python train.py --n_layer=20 --d_model=384 --n_head=3 --n_kv_head=3 --head_dim=128 --d_mlp=1024 --vocab_size=16384 --activation="geglu" --norm="rmsnorm" --norm_place="pre" --norm_eps=1e-06 --positions="rope" --rope_base=1000000.0 --rope_fraction=0.5 --qk_norm=false --attn_scale=0.0884 --bias="none" --tie_embeddings=false --parallel_block=false --extras=["capped logits"] --init="uniform" --init_std_qkv=0.0441 --init_std_o=0.00698 --init_std_up=0.0441 --init_std_down=0.00698 --optimizer="adamw" --lr=0.00123 --beta1=0.9 --beta2=0.98 --weight_decay=0.095 --lr_head=0.00571 --grad_clip=1.0 --warmup_steps=328 --schedule="cos" --final_lr_fraction=0.0 --batch_tokens=32768 --seq_len=2048 --doc_mask=true --train_tokens=333400000 --steps=10175 --dataset="wikipedia_en"
Each number is 200 + 40 x the weight over its row's rms, rounded and kept within 0 to 999. Layers, rows and columns count from 0. The size before them is the row's rms in percent of the matrix's.

# layer 9 attention query, 384x384, rms 0.047, rows 340-354, columns 336-383
100,242,235,156,133,171,258,162,180,181,297,177,250,183,169,246,241,212,240,138,204,173,221,181,213,218,147,162,200,235,211,248,153,170,220,123,203,185,161,271,267,159,289,250,195,170,212,270,273
095,270,200,156,151,192,261,133,208,196,240,212,147,227,171,190,147,182,209,227,148,222,228,155,307,205,212,136,286,200,186,218,223,91,171,228,164,209,171,223,268,195,193,286,119,187,178,191,300
102,156,149,209,203,172,234,228,171,285,123,159,162,238,253,208,265,160,219,256,180,254,187,195,133,230,241,155,162,226,198,181,185,158,239,191,215,170,191,279,266,221,332,283,180,243,187,139,235
094,157,142,181,254,168,200,155,204,181,151,269,205,252,250,218,184,182,167,270,174,308,210,247,248,149,198,238,209,230,227,224,220,157,168,205,189,213,258,185,189,219,236,151,187,226,206,262,260
101,193,148,194,165,192,231,174,249,179,266,276,192,183,196,240,171,251,218,149,195,144,215,180,240,193,215,271,204,230,177,202,147,133,278,173,255,196,226,202,255,200,169,225,196,165,223,187,216
102,205,184,211,147,189,233,245,177,167,179,168,159,157,131,242,198,185,190,200,264,158,217,182,176,145,264,209,133,139,194,187,187,284,236,270,208,152,174,148,180,200,180,150,167,175,205,195,110
095,165,232,185,204,109,232,300,213,223,178,244,202,195,193,202,144,234,225,284,211,214,259,249,178,242,266,152,199,168,254,187,174,204,164,247,206,199,207,145,217,305,166,167,215,263,203,107,202
096,188,192,243,185,202,182,106,198,175,278,118,197,134,171,257,204,146,173,173,130,187,163,192,208,175,196,251,180,161,182,198,192,194,270,132,222,200,129,208,203,235,171,180,256,199,218,244,185
092,192,245,203,195,171,252,168,173,127,299,188,205,227,233,227,196,238,172,151,213,244,171,220,230,173,169,141,172,194,151,162,230,177,263,177,171,177,253,213,179,272,152,210,224,150,254,197,169
097,161,223,168,174,131,194,166,261,145,266,249,201,107,135,205,173,299,131,185,177,274,253,128,239,196,200,256,231,182,185,224,193,212,190,200,165,203,196,157,186,284,219,199,253,203,215,277,120
098,284,265,189,146,191,228,178,200,210,250,283,273,202,136,240,236,225,171,235,191,162,217,153,143,125,192,183,190,185,119,243,224,144,160,138,224,160,182,260,170,165,194,176,212,191,194,192,214
103,160,178,202,154,181,212,139,187,185,244,146,204,208,188,156,243,188,190,178,141,161,155,232,224,154,135,202,208,228,221,213,121,243,214,168,125,219,188,282,203,238,192,117,184,165,225,281,303
094,181,264,246,158,173,197,189,338,193,240,229,195,184,238,198,173,258,157,257,199,100,192,231,192,183,179,226,235,169,232,223,193,182,195,82,244,191,257,198,164,171,196,265,229,186,229,226,189
102,165,180,233,217,88,249,224,208,199,239,237,217,212,178,262,113,206,168,182,219,212,240,192,146,190,221,256,225,191,225,280,216,241,202,159,215,165,177,122,207,149,183,181,279,151,213,199,175
091,276,221,146,219,229,192,230,178,141,205,182,219,237,256,213,253,267,231,191,221,138,212,210,210,149,210,172,235,217,216,215,192,207,230,261,206,169,129,159,244,189,239,140,258,210,229,298,220
# layer 9 attention key, 384x384, rms 0.046, rows 340-353, columns 336-383
100,139,96,261,213,144,165,216,205,191,210,160,217,242,171,301,272,228,223,247,199,249,208,161,210,133,175,245,204,184,94,233,300,247,236,206,222,228,193,219,266,243,118,186,114,174,198,157,170
094,230,229,231,229,233,130,199,183,204,192,129,183,129,174,198,232,187,173,208,136,206,202,185,207,194,290,174,257,186,182,229,228,270,177,212,176,218,236,236,154,256,209,221,189,213,251,212,204
100,222,193,149,156,163,159,242,176,211,205,207,159,183,259,245,126,220,229,183,211,194,168,213,195,274,226,204,154,163,181,181,144,253,170,217,171,320,244,196,181,172,155,222,175,240,203,296,173
093,199,167,146,233,136,126,174,186,96,157,140,225,183,296,269,234,188,229,221,146,191,221,180,124,203,188,240,240,180,160,195,257,196,151,187,170,246,188,200,273,229,184,200,162,267,192,207,283
103,199,143,235,173,174,208,269,169,220,261,208,178,198,212,282,216,278,278,181,237,150,225,167,231,136,224,228,232,183,222,157,270,219,227,166,199,185,231,210,136,194,268,212,197,196,209,201,204
098,141,153,262,138,168,228,235,193,194,254,199,159,191,147,252,220,204,188,178,249,163,208,203,170,185,273,256,193,212,227,149,226,127,227,242,226,281,176,183,184,186,184,249,181,225,220,187,214
098,197,191,183,254,277,157,209,195,155,190,265,121,188,276,240,152,294,181,186,242,198,195,206,215,244,128,255,226,145,178,196,215,286,189,244,176,240,234,186,174,139,236,251,165,194,220,199,169
095,211,194,199,180,137,162,233,201,262,155,166,218,203,142,232,219,206,248,143,187,207,206,167,200,155,137,156,176,239,170,148,210,133,207,121,110,155,156,183,196,124,209,241,236,218,207,209,275
093,185,181,201,186,170,209,126,186,246,141,159,179,216,221,192,144,234,200,232,259,213,182,124,209,166,188,257,155,208,288,152,179,204,226,291,155,164,228,214,181,219,170,231,225,178,126,174,114
095,219,230,138,143,136,162,257,224,149,147,218,198,165,158,246,159,266,205,196,150,196,192,242,177,141,177,170,196,128,134,183,281,194,174,240,139,248,186,287,201,203,227,220,153,217,175,165,245
097,214,158,129,171,108,148,197,249,165,230,215,289,195,186,171,173,205,191,119,210,168,205,199,154,184,196,181,253,207,159,208,204,247,148,190,174,206,186,145,232,189,156,219,134,185,187,196,188
100,178,180,121,259,193,133,225,188,248,137,211,195,181,232,126,148,195,145,191,159,220,213,125,167,200,168,187,185,254,200,212,222,186,145,254,240,178,270,137,163,184,155,198,179,172,185,165,196
092,171,203,123,255,153,171,216,184,202,178,143,186,189,145,261,141,189,202,128,201,238,137,141,172,150,128,227,187,279,146,202,228,195,224,120,208,202,196,146,253,203,196,186,174,232,137,213,207
100,170,178,226,191,210,232,196,168,223,202,267,139,203,214,190,221,186,323,267,272,123,182,250,222,124,196,127,184,147,224,205,218,241,210,196,141,270,152,175,230,183,214,263,178,208,162,202,290